From a checkpoint of a small transformer trained on Wikipedia.
Size: width 320, 8 heads of 32, MLP 1920 tanh GELU, vocabulary 8192.
Architecture: LayerNorm before each block, learned positions, biases, tied embeddings.
Training: 502M tokens, 3983 steps.
Each number is 500 + 25 x the weight over its row's rms, rounded and kept within 0 to 999. Layers, rows and columns count from 0. Numbers have three digits each. The size before them is the row's rms in percent of the matrix's.

# down: layer 12 MLP down (transposed), 1920x320, rms 0.115, rows 1380-1461, columns 240-319
# up: layer 12 MLP up, 1920x320, rms 0.104, rows 1381-1461, columns 240-319
down1380 106:508506487522484510475480499512481482511528501513474500522506483516520465456513492490505474514508518495471463521501503510468521491507500528494483560563551538478491561506471507492521484511524529465532495510527489488501479466487463487532556537
up1381 102:475489489533535495544453530562489494527470523443511510471472508503516485518471487527496495493503482509509496517491500474450474501528523508492512508510486546502513474530481542488500480527485481544499538487498529476509515463504448523469511494
down1381 111:538499504482537505500527482439526504521487538514495491511500559450527465506468520494444507539508500518513466483459464459499486518514532498468519511494499482538493448483422489471514467520506487456519505469497508496503468481471504499520490531
up1382 108:505531497489535557499496472470536483457505510459502473510500477490504550513500545505515546486518500469489491494492529456514484496491545503459490481462503509532492489517484510512503508499488513494468526491494518514456492480497480484490518482
down1382 112:480529457523519507528486515482478477515459503470474495498511475529512494523505493504506473522483516474478502488516499509486492455534523533475514474531470488526534543485522451499526499493522490518472531479481543475510537483513496510534482550
up1383 099:459523467496531513486508518520526500496507492494483483482510542513516498523464532501493486528503475480461546516495508478481488465529477440527512545461565500486492511487512499478507485490457517469479510448476517524515482453513525462524475485
down1383 100:505463522478496502558518501503486537518489512477524514437472545512499523475464537496449483487506460523490522508498468513486496496505480517496492515489528505471503489461459518472533512511502528488487539481493494532510503498469462494512529488
up1384 106:480485502513482505497435493542467507508497496488496491560477481474523486477506522462498471480496454524518520521481468459495514514507471486480511486526504492513488464508524484475497506479443515508482478538501504508488517489491548476510479506
down1384 105:505531521453491519501508539454564510541525473513517510514529536472539517526476474522511566512510534520539558493507549490534544537494541499485511508503488519532525474518489488539479490500504460487494500492450487513524492489570523551500506519
up1385 111:532513522493512521519490523526489483523438492493502520479490474496520486528448504507507509527504488462512484511516471482466495490490498515492542478471488499479546492508497465508484516509516494491541490498482464523542475543489477488528514491
down1385 090:477532514496504502502481499536506480539526469515484502499496484520517480498452484517509503524472541480461493521548473498473491516477498532509511490525521486514523502516509477516512493507495472500501507491482469496445475492485510506538515500
up1386 100:529526480527523455539525490487510462447516459469488471458508492528511477462519454450486491508506508493513533503471511537518532468514492486505502493507517510501485526471566481489526444463516481525492522483525502505480497487469535514508520505
down1386 101:517488498543518486512503475464520479496472489557499494493552524516497511514561526497485519471516526520485525528518552484495525502505524515477481480511494510479533493468489460513472506466444556488499526525501526508492495500463527499515499479
up1387 102:467500493461507515505511518514542529497513503544512517511516517451493509496525486547495502517507462549488547524483470533498460521543503452510491513526492508498481519524518478499511535504496490462516455477523514544473513545494498522494516519
down1387 102:524510492485477530521457542481464482479474519471473498560469517502531468524461486468440485538504494488489505477503479510502513491505523522491513531479501497514497560499562533469497506501522511512452481505484493552501512517484495524550504568
up1388 101:500506497494518522506471461447476505504482466488463478508463481495492486496473510498487543460518515513489556439505504537496531542506508462503483488510467502537513506496500479514456478474487456449505498511541490513504493538503471542479485494
down1388 103:512530524536493491486504468515540514506494498523466477496471484518493492498507516518518490480496482506479499556486475468516518503533495497464506482485484498500495486497487461498500495526489500514494506472524521474506428505483522484438516462
up1389 106:485541479520517506457533472507502495498515572476478490458481475496511523497547493527497539477494459488480444495479470530521503500533504453500476526468518478491503490449501509476527457512520534509493536562466480505508536538539514496504485530
down1389 106:499463530479533493512575477505508498481514506520518481503488476480513518497534518485483481477460570511515479491489545522532478525463483486509507506535499504501477485481463500484473501475492493479499510483533506487516508473510461477460482491
up1390 105:511489481493493490475524489504530494536531514514522523494492464494492491491532490519525464493454505503452519519465485524524461462522509504501434519468532466448491496485473543516499491512549494491510493494533511454532464533503533506491484485
down1390 107:527484487527455525523482504503464510516457502505543464503514490475514450483502532509474494477479475509511524509473507481482538494442470539507484496548510483491479506497474508519530549484440553493502496537510526538518545516525493473473485531
up1391 096:510480491508532498517520522496493504479476506463491530509492508525440487519514488491504513486486485458500508472542501467476458507473502451506472523462486512506496486472470554519497489493523455493496442501506494495502476612493518517510492502
down1391 094:535498532483521491489492524491486501520518541468489543510519457488464496429498538501460496473483504530473523504465524517504503564506494552499502465456505521475520546490505497546460503478476482519524489489504504469546527463539487454538486457
up1392 102:511501511543525469475507506508481509533453502473473472505511520479475509508512485480467514517527477534477500533524497501521469494482492469461519481526489515476492513528490508531468469514476541499510485523516480519541465491517552520495500514
down1392 102:506505467499527506527498521513498487522530497486514526556492502511545510498505546559497511484533542438506498484528535476531456492488487455512513482510503467503542544502490512518481554501509432523481484515568534506487496488505454544477503456
up1393 102:496477456513498488524527467488509497508504535494531533492515484550515498514475510540467504440496480467534493508516525508462525519527522523537515499492539508493519510506510521472471513478514505512448472475487488492504460514488472475481505504
down1393 102:526494493477527473500472477500493489470424484493461508503470475502490513522553504452519548487511506471551498469471508479503463455503537509507486509495487525508519462460499524454480511504452499509525493472476522574488553500496496489502450490
up1394 108:470514484511530471495515479533518513528514504520454508543520537511446528491501534475530498522486520501461524543550502509480503515571556499513486499522498489509439504511498492505511521499521545505484491483510528482542480483494467489479478497
down1394 103:513477481530467494509520495487472495511550532452465481493534526479483497502492535462515456465510517503485460532507495427518476532477599531476485529461485468501478505503452496490480491517516488524519545479506480505512523495522457515526497475
up1395 100:508455490499524510489491498460515503485467497496506515508506485479514503516520473503486497502507515506476472460516483484485534480496511515527556434521494468474516471486499543485505498569529492518503509496445507495523501503478515425473511472
down1395 096:505526460482506524517505515509483483538542463529490524518493464465507511514508551553538482505503515469452489458556554488505529515507536532533541487457515481507518479525482495519529494505512512513495494545499470485464485536473464514492489527
up1396 099:518432576498486528500527508531440500480489521481527529495494496486522495542463501512503529533481466515510499506482489499512488513482513508512562478472487464502505525509493493498451489481534507560512480490549526474537525505522504522517487515
down1396 104:525490517541474520473509518495437461478500454505488480484498492468484534513494492483498459527495489522472501490493479450510532448474516527495497518500561493489503451500496490561509504505503509462487537481533477481526491516512446500486500496
up1397 101:449501497576486539458507538482476519481469511490484505494483514517487512495464503507489482481490493480496523508496459505495515520476467494525485472485532543471548505535502453522496494517508495503498519521521468500518529537526504481497507511
down1397 091:527491513508456507503527475500488535471486480436481479526555515501518505479455521513536525511461545484433512506464472514524445516532529506569521488501470472472509523481508484508453499464467509472450506486525465531518499495478511491533514511
up1398 100:461477519524464467506493505543496487513561483480504483437510472532486474507516503501521532478539544534507528508492486490511533553532471484473495493505499460524476559483474507464510486505507502476493492487507465507494541486495515499469493547
down1398 100:524536440484519486529534438537521501467509488498496520487483495508486493529523504514486507523522504484518513495457495516471503484567551455517514473495478441484488471497477504491488496479540559462515543480553481480503550500553504542552514468
up1399 099:501491511506489509504544507522495473488529490482504528500520523523464474508483510474501504503468480472533522484508526494488522533510504527498503523513462491454524508488525464518498525469538491467538507481479551541513510468551503492506483473
down1399 094:521506513448487493476556518446533498496476504515491500485484494460495516433477512513505496470489507484496488519474542477488502496486495517518463505506504476559503504525462484498485518490483453489473486483515468518523497532482510511496471463
up1400 095:479501539501514485530518516511538471469453458503518479485540523502491519462491506504502491542522529482501521486533492475527483496508508520547500443489508471543525508489482461480515513496471502477529510485526514533531461501511488496479523519
down1400 095:499511505486427518493513519493521540510519491492545531471510475519470494526512513512519525484490516505485505531485561463503510508497544450495482542529477492476483477493489496524520498505534475486572491451472499513453496523507514503498464525
up1401 103:517501519469560512512491512503481474496504506494467512463475460493528515527555509474508506507521482526508492538464504492493525528534501488476467447455483441483512462523495485473533484443517509491517530507522465492492465556497467491540514484
down1401 106:492494491512523499505495512473498497482536498502487520484506450486535515467464479505453494501541512497449435496543525561496477552538526438506464474508534531488457514479498512524471495495471525525486439486476454513484472503491463498480536492
up1402 101:536523528507458474563509502490483488508489473518512490495544484468515504518447499523515493518495469512472454444487520454513489532542500508489536492525508501493474503526511472477511435530525488495531488515476522503492468447495463436472538491
down1402 101:518480517443532484475531489447493471498507490519444544514511549491542483508557525525489489548520497482482535507489489499506496490517453504492524540517495509452491524545504505481503466486474511488533494466539501505496474503534459518487495503
up1403 097:534457498513529465523452474470516536505487504517524513497515486518550504523478479509500533535519490465540493469493493498481496502515508452547527496526525508498462505521527506500509515512480472518522513492491539541505474494474493515509513479
down1403 101:457521467458476494501492514531544506505479500501503544450485504512477489488523482492540487519481548508523509503515502448529492497523527488497551526546487529520518512435526491478469488538540512521548535474529476444518523527513536493552496512
up1404 104:497510534482517478488541478498501511505515505505523508515534511498499555548530511488480529503510513461552466493501448509504525512521515485486515535508486531533510478486479519486529474499481544522500529503514479490491462531504467521515528526
down1404 106:493533493509514504470512498501476516478488475450509517495469499556498503538511503514484512533481491501520541464450462485460474466514468497493488483475476515521511504477512507522472460547525473510502469463529557496498520511501471452504508477
up1405 100:523502524506473522468499510478541538464535490512516490461545494526488509485501532560508469501489465495474477487498499468486501491501483469561451548513500532475514459510457476461486526512542530508463507481500479496516439529529490518495499535
down1405 096:501483490488485476449532451478512507533505512504531486515504525508492512479562537442506520472488498452494531484514544477497491484495516509516482498502517449468484517509497495529477470536502492507496458472498489496510537478540506516487491491
up1406 099:486495503435445536507493497492495506468484499499483449535530489520476541449498486515508506480458489481539500521502511455471540477515503466498493511493485498436468520494528549488519525542475481503509500469503471504513519509516494491515537481
down1406 100:549512503522477521520452480490507524487495494498520511506546511487472508505540531511520508486468463506507469524498534507458486523482524484468510517501520526497509511494500484469510488545474483511532468559493490486529487454446479479480472528
up1407 097:493451471440485488474468538504522526514519444506502513531525470494494501502436475498435516502499483475492527479530502511442505514463499505505458465532483510522487498444515463519525483479448541501504515510533520523477520515460522458497503520
down1407 103:494530522469490511494511456465476492495505506499515522443502505508562479514485457529533504486488486516510482493497485517536520473494454515521526521489503491532497539523527477493482515494498511534478502502496511481491494472487486492511472498
up1408 093:526493460486550472471470516480481527514516500498503472495466504466495480467495502488486459458524485506490482455529494475512544521490467507459520485541506537493506509497477479506467495497474484479515460501532519519529491524490506477466499519
down1408 099:506467515494503536479463509461481477499547493517489502446501467505441498534468486519537525488482513506466532545532512503507488516494479476501540502524492472464487472497509502501505487509525468500500510517484483515478506470514553546526530525
up1409 099:496469542517500536506492476502510482407512490468515504503503490514512475503513497523510499512526485486466505465529499482495496517492517522477492496480493548507479481517517488460509499487572487506502476491550510490496503483522495464476450548
down1409 093:490488491449544466446537516512497519553497492466517486522502489514483503469433491471505485510474531503477486506469515424470508504518502509511475504529469523486532535514490495487467480501486574514513497520508470478501478489502503495466475515
up1410 098:514426486485509490530585521498542500483525516485499481516491464492507559489502508511467531479519536536493479451533498527499454569521477512471509500494523465512492516483495518500489494455536522495474484474531493468506544510521505487511484488
down1410 108:467491520524516533535510456480489508489483576521513497518474528500508510484484480467520504500511509492498502504462505493509487469489481502519486505541508525536506492495496452517486459477467503526507518503505498475468526508470479483494479504
up1411 094:477490468497548486490523509548544495467511500538518516516545523499497474530509541474472477510494505483529478529500510482523470499505489501487477500536521502498459525544523498533473516474483526496472470520481490550485536489530528504508518486
down1411 095:509472512480462520520471526531515512496498474461460487495464454505546497479520509519553469471510491477464507501475476488484547492467515521541459530506463448549522503524512492542531477526541468531554526463527507485504494501497458492505512496
up1412 102:498489500505505504546530514465460509499518444485578486480458515520507496516493518485485490525566489528500491508451453505536484534483512477458475518521504497506518482448504470514489461479540496509533467507465507481508463500496508460497517479
down1412 103:491480497474510503486494466485425488482475522485521496502472533490506523527489467512551553521483511451467519483548503490522530552495545496538504499518492459481468517516538517436493493469486526476501494481585503505512502501498494546500479470
up1413 096:504460501536504509468474465523515502515494464549546491463515489516502476503529523545524494538537520502509472458483508504482511455508543548494539482515528519482524498490494487497511473489540462498463532482503516446489502512512499483488512528
down1413 104:560498544500502436501497466484482508509545468505551500529498497511513460502509516539504524494480520537539528457446479508500510487522457491483538519483496504539453537530504530491533460493486496466514499481500513477477461482515488470473461495
up1414 096:498496492508513522486469509581520524471529531514459534490470478517512496511525508484503475523529480469463493474488517492471473536580451460520511533498488492531491512476511508509509492498541471484506474521552520526524458508532517527495520522
down1414 093:459491447473517497557502521517494432463501533479539512516530502495485477514524485463514425509491499507502489498524457487531452465547540500477497474475524519482481513520514529586528521523503491499487527517471553496475511524502458499499484510
up1415 100:455485504538481528477513547482523517521460528526530525483507479542457469510464522506489496490529493486499539529536516485524501484487533502505557490529516521504515513509519509487519484470457523503581464541490554467477544511530530508495473494
down1415 115:466500556527464507483502508510471535518485493512490540439530531462515506506515470474486509490475505482509542484432556481505521517445534494522489503519480540502494417488487460459506501489548531506553512472492507487502487522492492482492489517
up1416 102:492493509537535532449488525483486522491522558468490509490502502485505497463503493489496490539490520534533499517493510505514514473463470498524499485517564448410507499532487503479525541493479481521529451541529497476510472495545521465520519508
down1416 098:487520478462482524508463539457459472479492502505493561456495508481496488480487518508492528508511517484479459528513556477478511514465519498522515521467492535464515542469528511467458480553527498489564518510517509510498493493501531554493494518
up1417 094:494465508480520496504492481496533543485500513447510519466528523502515514487444536533519502543532546487465508517513500501487493472516549503528514489531503506503540459420478447515512476490467528482491502490547485499489516527502492460503611500
down1417 100:503462544516526518505492463467505525475447491521507522444502501473480519520510488556511497458520478494522484485507486479489444553492504503479500499520498451514506502496487461484578457499475509488491510497499460483465514536524473500501496514
up1418 104:479481486475444521520509482459505483463517485523472470501466478501498458508464504499510520482467503474455549480509472518507497490478499532468511518489510478521492522516511457488494486530487513493528474521537500507497491482503509478474492508
down1418 107:488499505497508516505547441487517473510512495547499476458489454532516523437475482516567526488522528502492464506537529512496494488470483493522518454494508508469522483505505526479473514455513495516501545494463489552477518499482490476508509493
up1419 096:518515486497497497520456506540471524469463503541487494529482531507477534499456475484523495484522477464535482504472504496492530455512534543438490523477525498513489489456509473498469476536526497522503486510526496555519516518498511522497494451
down1419 104:524514518486457510499513496524469488512496534472538496514477510515529491550535500487499520498458485490498530471494522503494455507502537495485479495515526508450492500519474545512482472498519491479478534521463471488494445506484500478491494518
up1420 093:529465495515500478502511479519537475486512506512517488520495482552508494504519521484516472516488495478460517513512535536482494480482453472440485518489474481516494450492484509532485510496521467472545482508508483520512476551505518531533474508
down1420 097:504511492480540497504532539508512514538494573469503478495480512475434543518526511491479524513486488518500531516473512476490545513471477482495554519460509489498492509522465505469492524532501514528503495542476479517483483495498506481515498524
up1421 100:524489507547515485490476464491506538509511465535488512478482502526483526508515487512517501500502450488505495522487483535481496540471482521493493519529527479446480460463490527510528469543495552504507501494505484507537542566473520500524511528
down1421 100:522514457512480499455491555514484504494575487450462460507505495501510527501511483507531490506513511462481506483547483498489485505488497467500533475527546496522519498498518487520516506518478564547510484524465495505505483510511535463510532464
up1422 103:535494481499489478478491504481495474510514513503483486501515507487473484500511544458489488490462465517510543479467495515547524511497507545489489503544480513524521448499500483484513445494496494466501492563497473491556488479507512462510502501
down1422 106:495480525521536542496539498523507492495491521527480473536488493534465465503466545498490512491493541476450460468450437492515492481472483513506523489512505500472563525463534468487508511502484525475481482475546461521444521483515515481504500468
up1423 109:474525468464541501524540514475499501500470453519525551487518497513488493523482502497515516526499469515475507523492565503480449508467510466473516483500455520509572458525482508500500476518506491497505459460469467484511443548510490510488517493
down1423 109:482540486490474516500497505522546486536507508447513512537545497510480477539507467506488506513472502498515467458486502542531511455526468461488488521518490539508527508508571514496491505511495480482480511478510484519501468459591483496469503511
up1424 097:513488530527514475492509503472484511521519440499487527521524487485496482502446498466494508541505537552541509484492489453519466494483525512548523443438503508488497481503485492506490521501505476496477514485517507529499525470528546500487542488
down1424 099:513526496470507513515500527482510523500504479466505475494491515497494542551497503495542520487465517489489515545497532508476524476491504480510549567549498524508450469508473501482470537462514505513514525498519503501534496489471518532500460472
up1425 102:520517493500487496495490501549477507504530535486496532538504476478488508501487474530503452486461479483501491523538552503473499496494504521515528508480490493493483513487467485515480467490484502504529524491525486469519473485495505505472514511
down1425 108:485545525500481468539505502452507471486457484495528504508418505506489467469485504539497486512509523522530471512500446496498524518469548502484468528459516493501508511539519493500503492500536519517493476491539491483496514489451517528500482488
up1426 095:486482468500484489512508533505493489474494512507512497506509496525481491497469512498474533504489561515518505509502457450535538479512536519516528493480498483461491496526554513520453528571520490504518513513536478459515449514516495489508492507
down1426 091:516518533515475525473513518514450477443510475524525507544489477502484500493472463474500483485510501453484439463517524491501507534506510498496503475490516502504489550495508492488504461518478478507530473519486468481523542498509516493465517476
up1427 094:507498490557491524484542520481482532461524468480495434472504537472526498480505516503451489502513490472521484504514477482529480498501517500475517503516460529507532470502534501494497508474473458509494496535521472498489513504530506510463527486
down1427 093:487477519456470473497482481508542507504527539522465486545512492501496454514523504479484471497509472474519487507497524529506557484524517505533488486547508491518494508509518494479539482509492522504497513527489470492483519508514487498465524509
up1428 106:478550521522509456490533462529476509488480488535530506509506541462532474488506538492515448512461476477501492499471530478501489462540488504461453487505515500530477568494521452499537534461502508485463494552558493490527475473484479479507487468
down1428 106:513515495491512513481466485516504481504504522469513503501477509467518537498466493476488524476480528472518502525510498540472507470525503505516520508493533451440509536489507492516472546493462482529506522508492545525481517534520525473532457502
up1429 102:548477464509498463472523492528471450461497500502491499510439484507490506501474533493511523487525471498474536446511507473513511463514507523511528453483511538452496479478522523480469477495507478459574515562519516499515488515495483540488495550
down1429 112:487504482521508503479485494499485504458524495478496518484456511506538439513475468500463514476524483508506473537484462499459495477517511532483515517496480539452544489505526423503507501466494510545516497493564495498516513501511502520541515530
up1430 101:478452491488497505486484486469501498498537510519495472525492500476484500500480481459481540528470502491466491448579494507486512495480521518531505485504508466517469549487528517463502479491502470521494479499517503482545516525486483490509474471
down1430 093:523523500469526518492449510508515520505472515512532542506518457486506520467494473535554515474511496513507492465561514483494498503515476458464532524464470492509523499526452498462478516466507472482495471541454473520529523503496463486525511494
up1431 098:507526468534470476548498457479516453506529491463552523512505506426482496498488509484502504514487512507485509473507519488472518496474503488496484495486526523468523495486501489526544499482455421537452445528558502486466497466502515504486477521
down1431 096:512514473509516508470508487492469509465512477548486511525465459500496545457504492500457487505503481458456495549521539467515477464493508511493511501444481515475473513465454489553524455455478510568479476479540522497485478470522487476513492506
up1432 102:477472492494501482469525498463456510509585522505465489482466486521494479528555537473489496479507441487497489489469552515548480493469522541533515522497516452513497494530485471492520529500522500497485522552491514540483459493505508540507505531
down1432 099:486486427433510511491470478511479482536465486479515494528498476533504516510487478569488473514515504478495566510460507467519471474497519506511456497445498479503481472490450505550504488500532505501494527471488459492484554485516522474497522467
up1433 096:521506498513506530509555499517497486507469495466481545505495480477476468472510549497503483492514440475547496467525477497528487497521528517526473533490504566491507485478539449491527503458514481423478521555505496485494491492467484455479510528
down1433 103:457528516478531455484486472488471532466474526513488536443494486496509524502503481536470471499490510496453494534502507441512483521481491493483498510504502531461515524487502475445500501514485509485486491510547562476494459522506507492474468487
up1434 099:500493538477545494503531480497512517512512544503514499512487512510501516524526489499442488521524485488493493519487543482526495531464493516511566537504478504502492474508503483492469490502555518459523522484447459501510500493457448531480496502
down1434 091:510489501494508477534497512499500479493503460510512483507486489494511510464518553525502480479483460488503486499529529503492490497487489502462474516494527476542480493489509473527521502463491489535475464479460512519474520475542524503494495467
up1435 102:501513529480507506517521507518484483494474502547483470533485518532538499519504510469497549502504492444463521516483475473467496516506475473510503498501546551477487497466501519463529463515479470546457473532504561500466474489521503506495447499
down1435 106:511485480532484532527499519462474540474481468497454487527512443521483457502504501484458528480490503486499484435454499533537497493504554501510450494503512506437464467496502459502483538469508503508497488460498503512476498532484476492476518481
up1436 105:473507466473470501474511533564526451502517498474502559494479502479468507524505488470499470537528505490456492585427493477471489477504516516477515481524498504475487465501538491487469498503459478501469509492491487499515525520546510538458497492
down1436 097:503494525491493482513472489490492528522494502501485514482551496532458494505480498536504462481509500536555502468529557485530497485478501488520488498510486534497475483516471522509462514506495494511541514512517519473489507528538482533510524514
up1437 097:474546499499510503514520463490511500515504478479504476492505439530527520524507510463507505518490500504496468492513505510506439509477524525510491513533518521493488495562439548504544507493533528522503525484484522513528549532516523522544475502
down1437 102:495514524537499503507464488482470493506502522469528448512487513485491461500541519497487562511518437541505486516524501509477525485494500505488478556496527536501484555513479502454521482500476543475534474522493529493473490490519491459504475537
up1438 107:496504519516514496505523503459504540510491553486528505492453510450536493499513556504487520488486500515532458494530515492508506499493494517469508472520495470508551520500498480488469506512498490489540479486479519488446519524498517512477496465
down1438 109:518495511532499556496510505476521505511496471539482509509487494493518516495488492504501463497513482494479506516515476523467502504419531451509474476490459522512432509444459476468507529476488549530506516529483477509498526491512486499498522520
up1439 102:486457478486525472484477464492509494503503468498499464552464505544476507500504515471471492501435545577483526507500481506508505457453495525511514541523489494489489527494499489519474497494463504483477500491492521475511549504527515450538533531
down1439 090:496453505480491478459449483466498485489458442521552510530522478541491532529520517508518491513514478493489518514483539511523461495505557543514461482510489465495528508499533499550508555495526472438493531510532521536501502474448483493511481532
up1440 089:471505509488480495485491535522490516507557492484517470553463519499475526496448490508557490494474528517473486465501506522522490525472432485471477466498499509478462531500528468550510488527495475481497504494505519502519494499508491532499502529
down1440 104:502515522495554491464484494528521516471512524492487465470489539480450476477501510513541489464496505514514512546460477459516497485506488536512462513508523527500471493492443519515467528518488472533549529523516566496528531501485511483509515475
up1441 093:498500538522498536476519487515518491508479469513532466515499496482512477454508471539568484542522505512486470502491533537471470489468490472530504540473493524482507536510516514493473494516518471479476465522510465479537484547513518472495527497
down1441 096:515544525485448461429506482509497481502524539518473542477474501480504512489525481510467510508505487436515520481488460487510449540480524510512499441534490513496464565506506483482515492500504480494492512494496539483515473519519496518501490552
up1442 103:514460518535509492475518540527469506474484471497457478482476506490522523558539507489510487514512508494526445507508503453490482493501496499457461499493523472497546480482496494522452511498500546480472497467481493541501516535496497502511511511
down1442 101:515521529503542503525504476480489500522474485518506543511488522529467527499500485485506500508452502475465548502523501499524506487485491538475529507545508468481480503513534523502473483498547482556522503550482500498503502509458487482455483532
up1443 105:535485472487459520510491443528474477506514499502507482466467530476520472482467478476535501490501395513483492500505527517474509516517504517474533501519434517509486533501520481488521499493514506545542483491491504531478474500510504488455480495
down1443 106:509458506463531516512507477506457539485472470510492500495470522487489469469497512494476467488483527531489476514548461482510502495479511555520488490477479497529514524557543497475506439475488502465546479448522494504517509490511517502544492490
up1444 101:481474475468526481477549485486484526486504470522511528479513485482477490555519534479481506549447476498417482504473506456502518509468516487450511495490478487520523481495510496523496503532488521500528522518497472494486506488502498465454503494
down1444 103:523473514515482473494474511519518483518512496503495468482468496493531490470504477514465456521464497509498515500538510494491456483476470498533505523476487524494497522477507519473487523519502515514512488523463495491518490522481491458540492528
up1445 101:470498508486476474527522495530530500511497455499560490432464520495486503540503486506478433460503482512515492452476473444515498441513513524518506517522520463490501516475469477508486487533481471503502476527509499472489492472489467533478503513
down1445 100:490466465515507482491475522457495495476498516463505500532508502450467466552514523519463494515517476508541512551561492493559462523474465520464457506479482543539508489549519514519514479486495482488512506488520464520512519526495493519460521577
up1446 099:537456490479469473550506505502523524466475454454517454447505525527503522484456536472517490525509484501477520486495500482493479509479482478513490507458520523505493487483505483511564478525476445482527505490505462517516526519539509525486514513
down1446 102:518481536529492522539483443490496487475500507462458534434481506515460510483527492485496492481514481512498539491509492514500501475481501487498542508475479495475503437526536523490494535499522515503487502539492538472520478528497486511477487505
up1447 100:469475512525547489506478507506490515511512512492529501510504484491539478536509470496487477486481487516502508504524501489494531481491496499557543557572476481501489487470513527458524465542510475480550514501503517526488510490471516533474534503
down1447 102:517516457527497520473450475494489507506494532500500461477475469528437540469480456471525497487486489463528477498513516509524493501523500481480529497510491471488492459527490569496498482517504518412525477499487500497529482503488522464488503545
up1448 102:496484517517544451485470529513499512545496500468446465511503476500500520550493457497454496520502471524529447444486533488493445467521484487496504531487502472462509503520482489481466505540533471506508445466483463494491506508537517506512494554
down1448 100:490540464478514499489468454481488518496496529471491537493490536465531508479481496467460532537490487521503500522486519463504482513474521507510501513518481519477505512491527512514508500504523494474526464512466553439485478484517503529493494483
up1449 096:494506477516508517479481499513536501467460503554492480539527497512490453526499518507492511516471459468527499438477509490507462485534482487486486448528481524478473514511510485488522491527515518456520528481509445495502525501506487532498539507
down1449 100:503536529498533479526479468507486496523441495540522528519503485494530519507517500502511470480462488496544514488527517553529520466527516495478451486520547513489510466523446505477482516523498529470502473513506492503461466513536489464536512477
up1450 097:506475530508505509509492483512527482507505516520520529478518504468497506504514474466497482508477467500533466525483471485526517533507446513472531514483481492486493483520460495531461477477496488496517481484507502460489502517558513506502486510
down1450 096:509497486510468558485543507484527497519472488513524487498495462524447559486483474534485510521496522508458500515511478462465507493484523468474489498530499531463525497498488562533526505483478455477532512520523495482507524499505518508542517513
up1451 094:503441510482466464500504463526514472530481489531449460553501512502474529522466470496478509532502498476504503466526522487522510492508497502471486520473477500500457509510546508530494450487465470527506502490502491499561500533494484493523517467
down1451 091:477505496513507507452489525494559471509537517529513489525508523473539483501521498492514499468510498531500468555459520464487503527476510490505531505463461467508536463451479541524461460493496526447521529474506523505508519453466529515470492506
up1452 100:475463509519484514501523504455467482454520511468492465484535513480484453533509506518511510461541502496461529489499498505486512484506538547525474523501466470503509465531512502497506520518501515486473502471489498511528479515540537507456512496
down1452 105:481467497463525525480510491474495463505499529476515461515498468516449506538507472476458481502546476543513518538507490506502496479530451512516474490489561540480476519482538498460481508514511517485482483528528501486479496435479498527518510451
up1453 106:475513497492501531514497476497524525490506517496472531532461482455519516523459539446500488491496518502487514513465527500482482475469499500478473444526463489483484518501515508502521494499497460444527483499519489496518499514510513522489497503
down1453 109:511470518512477489506449516507542485506493505496434489513523507492468535530517497488485484512491517464440469486525537514512489492522447513521459514493502501487472475521530463476481549453508479476521493501485501438485485507503532512564496522
up1454 090:487514482477510484468513483502538514500494511477475457520505501500441501513503472511542498517462481527491511502492537461457496539532522475477497491541502475480479440545471496537499491454523517499501478482479494500525508525471538425493505492
down1454 084:528485513506470494530494455520487514486483488482530500487489499530473486463466516483497471476537511467524503516547499509490495504502498475475494479496521503498461477490527497544528512524531511507473466451499508499514447523462491509564477489
up1455 111:508476496479425493476494479485477498466523547490497534491515493490478562500468450485539508461493485522502493511509508528483532488513522511505526447534520497508521519517504554497496524480457498465486473496450499478546516482524472471502524456
down1455 091:538573490531511491523520530532511521509440462544520473524523543486511453516519480510519501479511496521453457464507537470498504502503443503525484519460492503522497520484440506527447499515535504540506546462507482497483482497463510499514480470
up1456 100:479488518502467528554523472516505468507521499528537518492507545490508482513508491518504455537468517499490513479481480493516502516557509502537550465459472496484555523521485495467483500512531510477521511504513532580500527488487466504486508441
down1456 100:451507512506484546542551534511519535500511476483490478456505503483523508504540482517490481559513516525519477457492481512475489473523432530521515514505502509491511485470502492462483518501485507484510476502482554543486467513508504475509517530
up1457 095:515504525539491520494515469513489522466479462502467441475513530575484515497500496505469466456470440492522513516459526470477467500493521485523468504532493509501520517525511503494475517466467501518523498530494473490465479507532516470483480470
down1457 094:476558430513500533484500484500506486547518486493485527516514515517501496521472493439529463531498488512509480520517506476481511466542498504503522508511471530541520485500479513497525536458539491482540472488495537499500522539464458465492470514
up1458 106:522503473500492467516489500506477508512476505509486527508484504501513549466496462479476492524456506467504535506474514520476502437537462500451515502511493471519477488499526487469545529535496511481497498535576490478483503538498517514518487430
down1458 101:519472482481485506518506526517503554455479505485534512504523467508487471502471473498476477524519504490527507472524510483522504519528530465491549512526545492504536551494497521462446510481486473516500510518486510517460467509498469500487516478
up1459 099:427507473512535481476540487483480540527496480536555510493486483483531529486510512475521487532465512516495486489478510511513509520499502522507509537507514480475505518534474470477491477481519482564479456507498452508496488483524542480532468502
down1459 086:505512486492529470487522478546530486532492467513494506486534460505509472499488533533472501513520487477495470535513514502500501479513461538524467515476474483511524508512486488471487477517498488499483435508510490491508499538495458495516461500
up1460 105:510505494488487466509559467525499521500530529521502486537520494485521536538474525501525465458535520477495527464484494528505543483556513548520488547521512495535508471498523465484509448494541515567470493519494480475465479470520500500485484498
down1460 098:480507515471496552535489515476526529527480535494491498516503519582494504507522516490500477533490512524460502509482507480481483486499499489473516516528462465527490489490511547466499523485491528488479497489464517526511498519555525491504504493
up1461 095:504488456486525514521498531507522501533500525463521513483539511519509474538473467480468505501466476484513454482504501489537480448524478466502501511508462488521534503537512463501517517458529480459551515528472494505505505555506561502491474502
down1461 098:542497522526435499520506514527546479511523457508496471551454549496487558510527484537500541500493496504470488475513523462475478497474515486505540502549540517486466488515516502527504511492450468495501490451491460464528479509498463468506511466